Weights of a small transformer language model.
Size: 13 layers, width 192, 6 heads of 64, vocabulary 1024.
Architecture: rotary positions, attention and MLP in parallel.
Training: a variant of Muon for these matrices, 293M tokens.
Each number is 128 + 32 x the weight over its row's rms, rounded and kept within 0 to 255. Layers, rows and columns count from 0. The size above them is the row's rms in percent of the matrix's.

# layer 5 MLP down (transposed), 512x192, rms 0.122, rows 233-256, columns 96-191
size [111 102  92 107  95 102 100  93 102 101 107 107  90  92  95  96  83 105  99 115 110 104 101 102]
[[168  95 125 113 137 126 142 147 180 100 111 143  66 144 170 102 104 184 134 209 149 118 189  75  98 157 154  98  95 140 130  69 138 134 111  93 164 105 180 127  91 142 117  87 134  93 136 142 197  80 111 187 113 130 111 158  82 152 150 152 136 118 105 143 181 124 148  93 199 163  90 138 141 146 128 107 127 156 153 112 128 136 167  72 101  78 129 158 111 110 152 107 104 241 124  44]
 [126 130 152 171  97 159 133 114 153 111  99 129 204 133  37 125 134 116 128 120 134 133 153 142 106  61 133  91 174 126 123 109 157  90  95 106 166  96 174 131  74 133  92 115 124 157 193 146 174 147 151 107 147 103 103 100 117 175 159  79  83  37 114 102 144  90 172 108 146  98 141 124 114 221 139  75 132 218  83 120 123 160 126 124 108 113 103 143 176  87 157 165 118 125 143  95]
 [177  61  97 136 161 123 117 121  51 130 150  94 129 152 135 199 161 149 142 117 195 133  93 139  96 115 147 133 144  76 163 116 156 116 177 149 108 114  93 117 157 163 102 143 133 177 160 131 110 148 143  91 149 113  81 145 116 140 137 168 154 175 135 132 102 156 126 105 126  86 108 144 137 133 176 119 142  99  52 142  62  94  69 134  75 127 119 161 103 169  60 179 157  46  64 108]
 [216 192 122 159 152 110 108 130 122 113 130 172 167 119 117 161 168  98 163  96 136 107 136  67 153  78 114 130 132 107 113 153 117 129 160 111 125 180 129  60 132 126 144 125 155 175  89 114 120  74 157 118  69 143 117  69 109 137 101 118 133 126 135 202  81 138 211 126 137 132  92 131  80 164 119  83 157 123 209 163  91 154 165 106  91 150 119 119 144 109 106 191 147 159 100  95]
 [109 157 125 146 115 164 145 144 168 128 125  96 121 177 129 156  84  85 115 184 174 139 103  94 108 135 140 165 122 110  36 132 120 144 140 137  93 165 190 118 104 101 102 160 103 143 123  98 150 107 169  62 121 153 129 104  85 116 151 110 124 193 114 142  79 136 115 107 147  77 162 162 137 143  93 136 137  97  95 116 141 122  63  99 130  93 173  85 147 196 148 148 107 141  88 127]
 [134  91 128  30 156 137 127 146 188 108 181  84 177 111 102  61  74 136 161 117 178 181 178 116 134 127  61 121 139 101 142 110 130 136  44 127 143 121  92  97  76 124 111 108 126 120 128 169 102 126 111 143 179  93  95 123  98 175 168 167 198  96 117 130 136 125 100 117  97 130 144 108 159 146 122 152 121 149 132 113 127 133 141 154 194  99  84 121  95  83 149 100 168 104  94 161]
 [113 149 128  81 141 152 158 152 109  94 129 122 139  97 116 130 166 100 158 157 132 114 155 117  94 124 118  91 162 150  77 123 143 128 140 150  53 160 158 125 123 135  83 153 102 198  80 181 165  68 179  81 101 108 138 115 128 102  91 159  92 138 151 107 162 164 142 176 116 111 113 116 153 152 128 101 173 183 143 129  98  95 156 184  86 181 157  91 190 187 110 114 162 101 124 181]
 [162 129 193 179 109 108 137  82 141  97 154 123 166  41  89 185 137 175 119 124 111 106 103 117  88  97 125  95 135  87 125  92  57 145 100  82 124 131 116 141 163 165 173  92 175 122 158 133 138 161  54  73 153 169  93  60 129 164 124 114 135 167 172 128 151 138 113 122  85 139 130 120 121 107 111 143 121 120 108 147 121 132 159  98 159 100 151 112 102 123 115 219  80 110 135 119]
 [194 113 127 129 124 130 105 156 126 134 183 142 163  91 110 173  78 193 153 149 151 188 225 133 108  97 171 119 153 107 158  74 200 164 127  94 113 150 114  81 116  48 107  96 174 151  80  97 164 152 151  91 123 155 111 133 180 122 154 116 179  87 123 175  83 115 117 180  66 101 171 127 100 197  90  84 121 165 140 113 118 119 158 107 126 151 168  67 147  76  89 139 133 161 121 133]
 [140 177 127 181 161  96 127  95  94  82 201 119 136  99 156 125 161 126  93 151 147 119 145 148  88 145 123 187  85  77 140 135 120 115 136 115 124 122  67 107 189 105 131  63 120 109  85 216 113 108 138 124 149 107  99 118 138 181 134 161 139  85 138 155 114 198 151 150 136 154 212 163 127 112 129 155 163 107  97 123 105 134 149 170  82 147 135 135  84  99  97 157 103 178 123 122]
 [ 89 127 108  63 152 194 141 109 193 125  72 139 153 130 140  78 131 119 147 119 144 137 159 116 118 107 129 163 156 173 176  86 153 107 149  80 148  38 105  83 139 144 151 136 108 142 151 161 149 123 140 140 156  54  85 130 100 133 150  63 123 115  86  94 184 186 215 117 170 163 162 127 128 121 129 144 147  69 173 178 114 205 124 149 117 123 126 109 195 146 103 144  95 132  76 140]
 [114 135 104  99 159 111 184 156 149 171 131 172 105 113  65  96 120 107  88 109 174  82 110 139 132 161 117 176 145 159 142  86  86  71  69 151 162 142  80 130 121 108 130 119 124 169 132 181 145 163 137  94 137 236  88 159  78 182 108 136 151 118 160 147 113 134 183 151 147 130  86 111 167 106 100 147 135 103  69 145  90 139 169 115 129 132 112 123 125 120 121 189 109 130 140  63]
 [126 101 103 105 149 152 101 122 143 112 176 131 101 125 121  98 102 162 129  84 187 186  57 199 107 118 159 142 110 141 139 119 124 153  71 147 139  96 124 134  80 142 160 122 136 136 127  96 102 133 156 151 145  66 113 110 149 112 177 126  68 106 117 150 190  54 116  78 134 114 112 137 139 160 177 120 112 167 111 146 120 138 134 124 111 175 143 119  67 123 135 138 162 145  91 112]
 [175 129 117  73 166 113 134 183 154  89  82 159  98 201  74 115 186 128 119  94 129 108  82 142 155 108 139 115 108 144 170 134 161 154 187 126 121 146 120 139 116 122 115 133 108 137 117 129 169 170 136 120 122 134 128 177 137  94 145 145 135 164 107  90  88  32 131 100 135 178  84 167 100 125 120 180 121  91 122  87 150  97  93 110 159 115 115 172 113 146 123 130 160 139 128  79]
 [ 90 124 153 103 113  91 128 155 180 115 118 158 108 118 186 136 161 133 104 187 148  54 176 119 168  82 112 152  84 165  67 152 124  97 117 126 132 109  68 102  98 116 134  85 148 161  88 198 147  98 159  93 123 118 143 130 169 139  92 113 141 131  65  45 113 147 133 120 100 125 143 130 104 127 169  76 132 109 110  98 125 134 133  99 161 161 140  84  73 139 138 220 136 136 197  97]
 [151 100  99 123 159 142 134 108 115  94 156 172 157 141 144 113 103  99 171 123 121 152 102 159 112 123 142 152 140 119 110  94 138 137 176 104 176 173 151 139 128 128 142 186 156 160 160 178  77 112 136 111 158 113 120 142  93 132 100  90 120 146 146 125 105 180 135 116 116 167  91 167 108  86  82 123 113 119 140 151 138 139 160 129 183  58  98 142  93  67 143  68 134 179  75  95]
 [ 85 133 120 152  72  65 185 136 155  74 153 150  66 130 108 105 132 164 132 113  86 142  95 136  99 110 152 167 105 133 121 126 126 158  78 154  93 175 124 114  50 120 162 122 213 108 163 162 142 179  99  83 125 135 180 166 139  51 116 128 107 122 142 137 171 197 107 176 125 133 144 125 123 153 126  77 126 109 165 126 185 118 143  88 154 121  54 181 140 144 101 209 147 144 179 100]
 [131 146 118 122 126 186 133 113 176 149 173  97  97 113 112 161 160 109  88  97 152  70 141 127 167 143  95  78 136 132  82 187 158 141 109 159 123  94 105 126 147  18 125 147 119 123 121 162  85 186 142 155  75 144 170 140 143 113  84  99 114 182 171 110 146 119 122  99  99 115 114 137 132  93 161 114 187 116 187 137 178 106 195  48 121 122 200 128  91 165 106  73 193 126 103 121]
 [101 156 144 120 142 122 136 123 122 172 103 123 153 106 156 129 111 102 112 129 121  79 117 150 155 116 165 117  88 117 126 192 132 187 101  97 126 104 151 152 126 150 153 117 150 115 120 127  99 128 153 111 139  97 101  92 120 126  90 132 117 176  86 119  84 115 108 137 186  58 127 122 126  92 119 144 166 129 116 147 148  95 189 126 174 177 159 141 183 131 171 138 159  78 156 154]
 [132 143 121 141 130 141 163  95 146 150 129 108 136 199 121 118 120 128 106 114  95 132 166 135  65 153 126 122 157 130 156 102 142 128 102 129  87 111 147  76 147  60  89  57  98 118 140 215 109 123 106 161  87 161 114 127 114  72 122 131 137 138 144 146 123  72 139 130 109  95 127 137 148 117 106 149 170 162  88 150 133 116  93 104  48 125 146  79  72 117 116  95 150 138 141 142]
 [118 159 125 136 105 174 150  89 180 102  97  93  98 107 152 141 165 157 162 108 183  98 126 165  97  73 124  74  90  94 109  75 129 100 209 138 147  83 153 149 118 157 118 168 108 157 193 112 126  83 156 109 153 150 160 156 130 104 136 117 103  71 205  97 132 187  90 127 151 103 147  96 111 135 120  87  69 153 153 149 187  84 103 141 142  75  86 116  91 111 114 100 143 154 123  96]
 [101 124 130 129 164 120 159 108 114 101  56  64 124 141 130 172 116 104 109 105 159 113 128  70 137 136 113 123 173 183  77 142 133 117 155 137 124 172 132  96 118 149  99  67 145  76 101 101  86 119 145 128 185 159 164 147 147 150  88 136 110 111  77 123  39 167 148 117 161 133 140 165 162 143 112 157 114 149 145 152 127 145 119  97 156 146 124 125  82 160 131  85 165 123  71 133]
 [166  93 171 154 106 113 152  88 142 142 136 107 122 104  87 161 117 104 158 150 146 145 160 162 166 148  81 134 148 180 131 163 122 141  75 115  85 128 121 166 132 105 166 167 104  90 161 154  71 108  72 113 121 128 216 181 120  98 129 153 175 186  73  98  87 111 158 155  91 118  95 106 168  83 128 111 168 112 157 159  99  94 142  78 125 138 127 158  69 178 123 155 144 123 163 127]
 [175  69 114  93 168 115 128 197 126 104 131  85 131 116 131 130  96 158 177 135  90 142 123  98 120  93 116 136  99 123  86 134  85  77 101 134 154 141 122 127 140 109 105  94  75 139 125 158 132 118 128 136 131 109 156 108  98 150 190 139 126 149  90 137 190  75 163 130 105 190  92 123 123 142 181 140 109 131 144 138  44  99 183 121 145  82 129  84 144 143 206 152 152 106  73 126]]
# layer 5 MLP gate, 512x192, rms 0.178, rows 234-257, columns 96-191
size [108  95 112  95  99 103  96 104 108 109 101  91  87  89  98  77  96 102 111 114 108  93 100  95]
[[186  75 136 152 110 125 141 153 120  66 151 100 159 211 145 139 129 162 140 121  74  94 157 139 121 169 153 148 105 170  89 133  99 167 173 170  75 144 124 161 163 155 115  73  67 123  89  90 165 133 158 108  71  82 115 120 110 115  87 103 146 143 124  67 102 153  91 145 145 148  94 161  92 192 117 120 161 150 138 112 163  87  99 106 101 121 155  90  87 155  98  99 128 135 140 156]
 [ 90 160 111 142 189  83 193 162 105 168 103 131 142  99 123 122  46 117 173 197 176 136 138 175 118 121 199  77  98 127 101  83 119 122 142 137 151  86 164 162  82 188  85 146 158  88 109 174 124 117 125 142 174  85 139  56 154 115 145 128  89 147 128 199  72 160 122  56 134 164 127  91  88 105 138  74 160 144 138 145  70 142 111 100 173 107 110 145 124 144 156 128 142  78 122 159]
 [145 132  90 143 160 109  79 140  81 105 123 102 106  82 166 204  91 125 117 125 116 155 149 171 120  93 132 133 132 143 133 188 129 159 108 116 166 134 142 185 107 141 150 212  84 140 104 160 114 128 123 131 139 107 159 173  47  76 171 106 163 154  69 164 111 122 130  96  83 182 139  60 128 120 150 157 151 119 145 136 112 130 153 128 120 167 114 137  75 127  98 117  72 159 122 171]
 [182 116 107  81 140  64 131 126 109 111  79  98 106  19  80 139 142 106 117 154 113 106 124 118 141 129 133 173 163 177 121 111  88  93 115  88 173 176 112 147  89 197 147 123 139 167 120 133 147 149  60 172 118 134 149 104 173 132 180 169 220 148 110 120  94 159 147 129  90 102 183 132 167 118 129 136 123 123 172  83 164 105 165 124  99 136 105 128 158 100 104 106 125 138 122 120]
 [124 147 161  76 138  67 118 115 141 167 153 116 102 167  88 139 139  68 119 167 147  90 172 181 113  85 151 112 138 121 158 140 147 156 134 164  80 139 116  97 122 156 143 127 120 140 151 120 208 171 135 156  97 126 102 144 155  82 151 117 103 118 131  83 130 102  91 106 111 163 102 139 128 106 114 114 151 186 116 161 138  81  37 121  99  68 124 159 131 137 123 138 136 125 154  31]
 [126 191 124 115  98 128 179 166 113 145  99  76 159 153 171 160 126  63 141 109 149 128 146  84 103 114 128 124 140 108  95  65 103 174 106  89 144 136  96 191 104 187 180 164 103 128 123 196  86 118 119 111  84 152 150 106 139 129 147  46 125 135 186  93 119 138 173  64 111 129 153  98  80 128 145 151 140 122 169 171 109 147  88 145 132  94 142 202 109  77 155 152 105 164 121 111]
 [142 164 146 137 176 137 126  99  73  65 129 124 129 142  79 117 133 190 153 100 123 150 152  90 131 107 103 153 134 124 142 116 175 138 140 103 129  97 101  79 183 118 145 142 114 110 115 119  80  91 130 106 140 185 138 133 128 130 136 116 138 127  95 106 122 114 122 102  76  96 123 147 141 108 121  51 131  97 160 120 158 119 150 137  56 123 187 132 107 205  86 141 168  64 162 136]
 [116 122 136  74 102 109 131 117 149  94 112  75  87 149 139 121  89 119 150 127 160 125 199  99 140  79 120 141 154 177 140 170 180  79 101 119 130 150 183 133  90 141 119 146  79 201 114 148  89 142  92 116 101 159 113 105 137 187 129  97 171 105 177 180 120 115 111 119 100 156  92 154 114 128 128  85 143  67 114 141 105 110 135 142 196  86 131 156  89 131  91  93 195 133 155 150]
 [123 202  91 123 145 151 145  81  96  98 182 105  98  65  69 131 125 152 155 183 108 106 122 108 159 157 127 176  70 191  65 194 128 161 150 128 166 101 116 123 148  94 207 147 130 123 153 104  99 154 102 173 120 108 114 132 167  91  94 113 119 145  71  73 127 139 116 126  26 122 127 135 147 106  90 167 168 128 132  99 133 142  99 160 167  54 140 132 144 125 147 146 108 119 163 135]
 [157 177 192 117 110 121 133 122  78 131  89 128 116  93  91 140 112 138 123 142 157 217 103  77 122 124  93  80 198 158 176  76  50 147 110 140 168 151 132 116 122 179 154 140 125 102 136  80 111  89 162 129 128 122 188 133 111 117 116 156 135  99 138  65 133 217 134 145 127 135 182 133 173 110 115 148 131 123  99 191 161  63 158 160 119 144 145  82 110 158 151 129 124 125 127 112]
 [ 79 115  96 123 202 112 107 148 106 106  46 132 155 133 124 130 129  52 119 114 153 139 123  80 110 104 119 113  54 197 131 127 128 157 161 161  94 163 107 189 120 153 146 101  99 110  84 155  83 165 151 114 130 148 125 113 168  85 157 136 124  82 130 163 163 132 117 167 174  97 189 141 107 145  81 109  83 123 108 139 101  96 152 143 117 100 130 121 145  94  88 141 105 164 124 151]
 [121 158  87  43 106 124 174 154  98  89  94  86 126  96  78 122 163 160 142  85 146 173 168 130  55 146 179 125 110 114 144  57 183 128 112 120 160  99 156 156 117 137  95 152 128 176  68 115 151 107 115 138 132 139 190  99  91  63 113  69 147 152 101 144 143 127 144 127  89 127 106  83  95 130 170 112 107 141 129 124  38  86 142  87  73 120 102 137 108 105 109 138 100 172  95  98]
 [102  95  87 183  34 111 147  93 120 104 153 138 141 132  89 117  54 120 139 138 157 112 110 131 118  95 161 132 174 181 120 120  82 136 123  80  90  86 117  90 139 157  99 107 165 121 120 146 148  81  63 131  86 106 149  87 157 133  75 127 145 124 184  80 107 170 123 120 160 101 204 132  82 169  80 126  99 182 107 113 180 125 140 159 113 150 149 152 114 120 146  97 168  93 139 125]
 [109 124 120  66 161 117  91 164 129 129 175 137 103 123  95 122 137 131 139 137  33 132 190   3  99 125 133 116 165 131 144 101 130 137 109  96  73 156 210  40 123 144 112 120 106 158 145 137  96 133 162 136 117  78 157 147 126 138 174 101 108  84 211 131 135 182 121 188 163 161 160 154 123  80 130 164 144  77 101 114 161 105 167 134 117 125 181  93 132 168 146 170 106 113  79 126]
 [117 139 120 160  90 117 114 125 118  83 151 155 145 152 153 190 174 169 129 126 130 115 143 190  87 121 170 134 141  99 111  73 141 141 149 147  84 103 158 170 133 129 151 128  97 122 106 122  95 124 160 179  94 192 100 134 108 106 124 138 168 103 135 116 146 111 124 178 152 155 137 116  86  92 131 130 141 141  97  84 152  79 122 135 145 161 170  53 183 184  80 105  90 107 165 107]
 [129 111 150 143 132 132  48  90 137  68  87 177 128 179  92 102 126 135 170 136 178 165  98  68 128 161 128 120  92 137 143  89 154  92 124 147 150 146 146 117 183 165 142 101 160 143  76 126 122 136 126  96 162  76  87 127 153 110 182 168  96  73 164 124 111 102 149  87  74  81 103  90  98 141 129 105 124 114 102  84  82 186  99  53 155 161 107 120  82  85 127 132 110 105  90 209]
 [ 86 125 108  81 158 100 104 134 173  71 165 109 131 163 126 152  95 192 113  96 150 139 180 135 170 159 127  97 157 145 109 135 104 134 109 128 113 102 111 118 137  79 120 150 122 166 113  66  95 128  92 114 116  86 168  36  93 162 119 113 159  74 137 142  70 156 119  88 154 174 144 103  98 151 133 111  71 198  62 101 138  87 110 137 179 114  99 162 175 138  91 150  74  93  70  89]
 [156 139 155 157 147 155 134 102 144 108 113 103 101  62 122 122 118 126 133  74 108 187  74 147 159  52 124 138  90 124 143 104  39 106 135 144 208 148 105  99 113 165 108 172 202 116 107 118  98 117 134 103 130 152 151 156 127 139 115  50 141 128 150 141 111 161 159 116 132 142 138  95 157 127 131 129 158 132 119 135 158 163 136 138 135 131 137 127 169  93  95 136 115  82 195 128]
 [120 128 119 131 171  90  77 181 154 185 114 167  97 154 165 109  87 143 227 109 116 177 178 140 117 124  99  77 132 134 175 115 140 162 128 100 183 133 117  93 146 164 153  74 144 136 139  99 123 144 136  57 146 118 116 189 209 133 155 153 173 123 104 134 150 129  97 107 129 123 192 138 152  95 112 184 161 140  88 154 107 148 134  93 136 116 198 147 153 123 124 157  89 130 108 143]
 [109  88 128 127 117 130 143 126 122 106 172  58  82 116 113 120 136 201 125  81 127  83  78 115 132 130 115 113 229  89 158  96 203 139 105  61 146  84 116 156 192  91 168 136 174 159 115 110  81 136 146 159  78 137 126 117 103 151 119  72 145 134 124 106 118 109 164 135 114 140 119 134 108 151 129 118 131 182 134 140 145 126 124  90 116 120 107 108  84 135 155 160  96  82 159 167]
 [129 136 107 154 161  80 157  92 137 112  70 165 110 120 124 140  90  52 165  48 154  94 167 146 118 132  87 182 130 178 148 127 121 139 192 190 137 148 148 176 135 105 143 105 129 131 128 112 116  67 134 171 126  94  97 135 134 136 125 156 148 117  78 131 156 102   5 137  93 109 198  97 108 154 103 154 123 168 191 101 120  99 124  75 123  57 163  75 112  51 113 110 120 100 117 119]
 [127  95 127  97 154  80 114 122 127 163 112 129 144 121 108 148 111 120 109 199 180 117 109 150 116 123 156 115 121 114 146 157 137 174 144 186 145 146 149 123 114  99 143  89 152 127 105 154 132 114  89  84  91 147 108  68 128 123 208 154 203 164 162 134 175  94 102 123  65 122 105 115 173 109 154 124 107  91 200 162 135  73  78 119  82 122 162 165 171 152 110 135  72 130  38 110]
 [161 152 138 172  80 184 108 156 126  94  88  93 129 120 136 122 149 141 209 151  60 102 150 161 120 136  84 155 167 135 179 138 100 122 149 137 137 147  74 144 129 116  87  81 180 166 130 162 163 128 132 132 144 104 138 121 154  92 151 128 107 179 155 122 130 175  85  77  88 155 110  99  87 139 155  54 108 100  68 131 164 142  84 131  98 122 145 125 135 184 133  95 140 151  82  91]
 [153  83 122 107 138 135 140 104 186 114 110  86 110 102 153  86 137  98 118 136  89 128 171 105 104 175 138  94 165 143 165 110 112 164 127  65  91  98 147 176 156 115  81 120 132 158  56 136 126 137 139 166 147 133 109 115 153 130 136 161  88 116 147  56 106 104 121 139 116 123 188 130 132 155 120 170 136 139 130  95  91 128 185  90 107 159 107 112 110  70 144 130 151 129 138 132]]
# layer 5 MLP up, 512x192, rms 0.165, rows 234-257, columns 96-191
size [109  90 104  88 102 106  99 109 101 112 100  94  92  90 103  82 103 106 106 109 107  97 105  98]
[[149 174  59  51 110 148 171 145  97 174 127 134 129 125 112  89 126  96 137 118 157 167 100 165 137 124 107 220 114 133 180 126  91 119  97 171 149 141 167 144 145  66 172  50 113  83 136  91 144  91 112 100 158 104 202 143 106 155 147 146  96 132 176 105 151 119 136  99 137 151  61 141 151 157  98 112 152 141 126 154  85 138  73 179 142 101 107 144 133 162 144 149 155 129 119 102]
 [184 186 163 145 161 115  99 119 131 172 156 165 151  80 144  91 123 168 138  88 121  94  90 162 129 119 173 104  70 107 113 172 130 135 176 147  99  93 111 201  90 149 127 176 161 171 151 107 126 163 131  88  67 123 105 166 172 158 155 191  99 128 123 100 134 158  94 190 107  99 112 120 139 117  75 144 151 127 140  95 121 103 104 113  90 170 109 127 113 133  98 137 111 167 128 143]
 [129 128 178 163 182 111 162 170 138 126 103 125 137 127 123 174 107  96 133 106 165 139 173  93 161 144 105  87 128 126  98 103  69 142 110 116 150 131  50 134 151 188 191 133 114 202  67 113  65 140 145 107 142 113 101 132  76 111 112 135 120 135 144 111  70 154  98  72 153 126 170 124 129 185 184 119  84 127 132 142 129 131 135 125 139  98 101 142 102  90 109 133 196 141 113 187]
 [186 136 126 141 152 133 111 173 133  68 118 109 124 129 105 147 151  90  95 168 141 102 119  81 111 148 100 208 138 144 106 124 143  80  82  49 121 162 151 123  89 115 129 134 113 146 142 106 130  64 112  98 150 181  95 136  90 154 149 103 124 222 105 176 109  94 205 102  98 144 158 142 105 173  45 118  93 118 151  87 102 105 106  92 149 181 134  62 103  63 140 120 127 102 109 136]
 [133  92 120 193 151 141 180 150 159  94 102 108 152  99 138  79 106 136 123 132 171 144 149 157 115 138  80 115  71 126  55 150 142 143 149  91 140 160 173 154 170  99 111 146 140 121 152 181 150 156 140 135 129 120  83 163  72 133 150  72 165  79 170  90 134 120 171 118  86 100 100  79 188 122 133 159 118 188  98 115 157 119 133 145 121 129 138 107 152 114 155  97 163 103 156 104]
 [108 167 130 119 134 151 113 129 126 183 119 129 118 178 140 114 136 158 133 138 152 122 184 135 155 112 159  64 122  86 158 123  86 151 126 138 148 146 170 162 127 104 133 132 107 116 163 110 140  61 117  88  69 104  95 152 118 111 121 108 130 125 146 190 102 109 132 131 156 136 138 119 111 109 114 113 242 144 150 114  87  99 160  98 143 119  87  67 141 105 124  92 181 117 142 121]
 [ 93 104  89 177 131  90 123 134 115 169 156 112 133 150  48 116 109 138  89 114 147 168 122 140 147  77 156 114 192 168  88 113 169 150 151 136 145 129 121 176 119 110 138 134 121 150 196 106 119 105 135 105 124 212 163 149 131 101 111 167  91 149 152 160 166  67 170  78 149 135 109  91  74  91  72  93  89 145 128 117  82 123 164 134  99 115 133 118  90 127 129 168 112 204 110 124]
 [121 151  96 147 147 111 125  96 135 164 182 150  92 180 151 118 150 134 120 112 114 105 127  58 111 148  88 151 155 172 123  95 151  79 102 159 132 108 148 133 139 167 171  96 131  88 147 153 144 100 123 202 171  69  99  38  67 109 103 141 132 150 155 126 141 150 145 173 151 169  96 191  68  86 177 119  89 132  93 114 118 134 152 125  82  86 128 162  90 127 169  88 206 121 102 161]
 [141  95 113 105 133 162 156 128  77 167 111 122 118 186  82 109 101 152 134  97  30 153 153  64  54 152 152 110 118  88  98  32 131 137 166 137 136  92 140 167 159 110 116 165  92 136 140 143 139 160 100  86 163 140 170  85 112 184 156 121 147 119 132  98 171 159 181  91 154 171 109 166  78 135 119  66 146 149 165 150 143 124 101 127 110 203  52  91 104 189 133 121  78 120 124 115]
 [153 154 110 161 118 102 101 112 103 150 119 101 107 121 160  87 103  99 118 116 103 181 140 194 142 150 134 156 137  60 139 105  64 103  83 153 135 116  91 120 121 136 147  76 139 110 107 105 175 160 152 109 134 129 159 124 111 105 126 130 114  50 101 114 115 108 177 149  95 148 136  70 138  85 140 150  94 111 135 138 137 136  97 112 133 109 128  18 160 117 148 119 112  85 204 175]
 [157 179 135  87 101 122 114 181 101 180 140 105 136 139  73 117 107  87 124 117  84 146  75 108 166 141 109 176 157  99 115 144  93 145 105 121 119 163  81 161 116 223 145 151 179  93 124 120 163 148 164 161 101 127 148 111 109 115 165 122 147 179 144 183 171 124 134 151 158 107 109 135 143  86 106 106 145  71  96 141 199  83 122 159 102 152 128 140 166 143 119 126 126 136 154 133]
 [133 155  68 140 117 168 111  82 103 144  78 104 101 129 142 163  85 108 141 151 152 150 140 127 125 122  84  97 167  74 159 138  91  98 126 105  69 144 123 124 139 125 158 172 112 105 118  87 119 123 124 111 185  98 207 105 145  96 124 121 141 143 103  74 109 160 166 161 160 104 211  95 131 140 150 131 145  63 102 145 126 178 129 172 169 138 116  87 145  85 126 110 126  78 120 107]
 [169 175 116 150  59 146 129  93 136 169  98  85  87 114 150 159 116  56 131 159 125 150 140 122 138  89 100 151 103 111 137 142 100 178 149 174  91  97  95 148  63 190  40 102 102 160 145 136 136 102 184 114 111 180 145 115 156 110  96  56 181 115  99 120 120  85 134 191 102  83 111 154 177 125 130  76  89 184 116  80 122 137 103  84 130 118 138 155 113 140 110 134 123 116  68 117]
 [145  93 148 156 173 117  76 133  94 205  85 152 126  85 113 138 127 161 108  92  97 126 124 150  95 107 177 131 104  82 128  93 106 135 152 158 133 132 165 156  77  92 170 140 133 168 142 123  84 115 181  97 117  78  81 129 146 185 130 153 119 119 137 145 137 150 129 161 113 159  79  92 174 105 125 159 123 104 107  88  80 152 143 122  60 108 136 115 217 141 149 157 134 154 124 136]
 [162 163 165  99 107 136 133 150 123  73 141 142 132 111 145 121 157 160  92 120  94 212 134 150  94 149  90 134  98 179 148 179 174  66 114 122 121 119 135 110 137  93 145  78 151 122  68 109 111 180 172 148 105 145 147 174 169 154 111 170 116  80 145 160 155 111 132 146 128 121 158 137 159 153  93 156 174 130 124 160 139 133 162 159  68 166 173 128 144 137 175 144 108 131 119 136]
 [178 124 110 148 175  91 158 171  77 155  63 156 152 102 155 137 110 102  96  33  42 124 131 131 142 136 103 119 118 140  76 137 181 205 199  93 132 142 101 153 106  78 139  80 108 147 148 154 150 141 152 186 112 117 137 149 125 111 117 187 129  84  75 110  96 139 145 136  94 124 171 123  89 140  98 122  92 169 135 128 124 195 139 133 172 156 120 126 152 194 135 137  89 170 160 174]
 [196 142 156 124 161 152 141 188 169 135 166 121  95 145  95  77 167 119  93 108 169  71 119 162 114 152 130 133  97 126 123 169  99 159 163 169 100 106 143  79  88 122 107 178 119 108 171 125  71 105 122  63 122 123 191 157 141 133 142 159 177 105 143 100 153 134 158  70 135  76 122 115 156  63  65 161  31  90 153 127 172 113 172 127 114 124 157  90 114 106 160 175 125  67 115 129]
 [101 120 135 116 155 106  88 158 115 136 127  70 117 101 167 149 105  73 122 149 122  94 130 168  90 151 107 107 137 234  65 121 129  83  88 170 141 101 103 122 152 109 152  92 107 114 160 128 101 100 153 115 134 119 161 151 163 153  95  52 121  83 134  93  63 107 161 112 124 175 168 155 125 151 152 142  87  79 137 109  98 193 151 136 145 153 126 129 138 155  98 189  93 107 108  73]
 [154  92 197  85 109 131  89 123 101  63 109  87 108 111 167 158 104 200  95 118 140  67 119 183  77 143 135 157 121  81  67 120 112 143 151  95  61 102 140 140 160 157  95 120 108 102 131  87 161 128 121 140 207 104 223  83 129  85 124 108 142 120 150 149 159 133 122 114 161 173 164  92 159 170 138 178 101 166 134 122 143 178 141 141 164  99  99  84 141 144  89 109 127 134 112 165]
 [ 74 121  88 136 176 143 127  93  96  92 130  82 150 121  75 145 144  64  57 110 127 182 140  99 163  98  74 116 127 136 193 129 126 105 192 122 116 158 105  95  79 131 146 124 130 174 143 119 105  96  88 106 185  96 193 112  97 121  92  92 134  88 132 101 167 210 146 169  99 116 119 123 101  72 126 121 137 143 160 127 106 168 151 131 197 184 162  79  89 105 153 117 133 106 128 145]
 [199 103 110 124 107 125 144  96 118 152 110  91 157 122 128  87  74 144 153 116 117  97 165 186 144 151 196 114 101  84 102 139 185 116 113  80 142 130 205  91 146 136  75 105 181  85 142 169 112  89 142 127 126 108 103 115 124  86 141  99 159 156 142 119 128  90  81 120  77 130 142 113 121 126 131 138 155 117 130  93 165 187 136 125 183 115 108 144 134 114  86 135 193 157 111 144]
 [141 132 181 179 122 141  94 192  95 190  76  71 118 148 148 157 103 131 132 117 164 138 147 172  97 126 141 161 105 135 105 126 133 152 155 135 135 154 145 115 113 164 178  72 146 177 120 183  83 128 121 210 125 143 139 170  88 102 131 105  76 103 104 106 144  99 153 126 130 109  58 155 142 144 178 138 148  87 103 113 158 132 160 186 125 118 138 157 160 148 140  93 127 169  80  93]
 [117 148 124  96 163 112 113  62  93  94 102 123 131  89 115 100 115 164 134 134 140 119 116 126 124 162  97 110 187 158 145 112 137 104 159 120 145 129 117 133 135 140  93 143 188  97 116 112 136 122 134  90 155 138 110 190  93  52 127 148 100 188 119 119 130 173 172 117 133  62 114  70 147 161  98 130 132  57 156 115 164 123 102 126 128 110 148 115 120  77 179  90 110  67 119 107]
 [103 131 168 141 164 133 175  75  73 120 115 161 134 183 134 102 118 130 149  73 133 147 130 112 133 121 180 117  97 113  92 159 109  73 111 177 142 161 125 107 112 104 128 122  90 134 134 164 133 170 129 134  82 151 162 121 134  78 159 112 189  62  97 136 109 141  98 108  89 159 115 118 122 136 197  99 153 128 102 128 182  70 145 155 206 120 138 161 162 112 112  96 143 156  88 148]]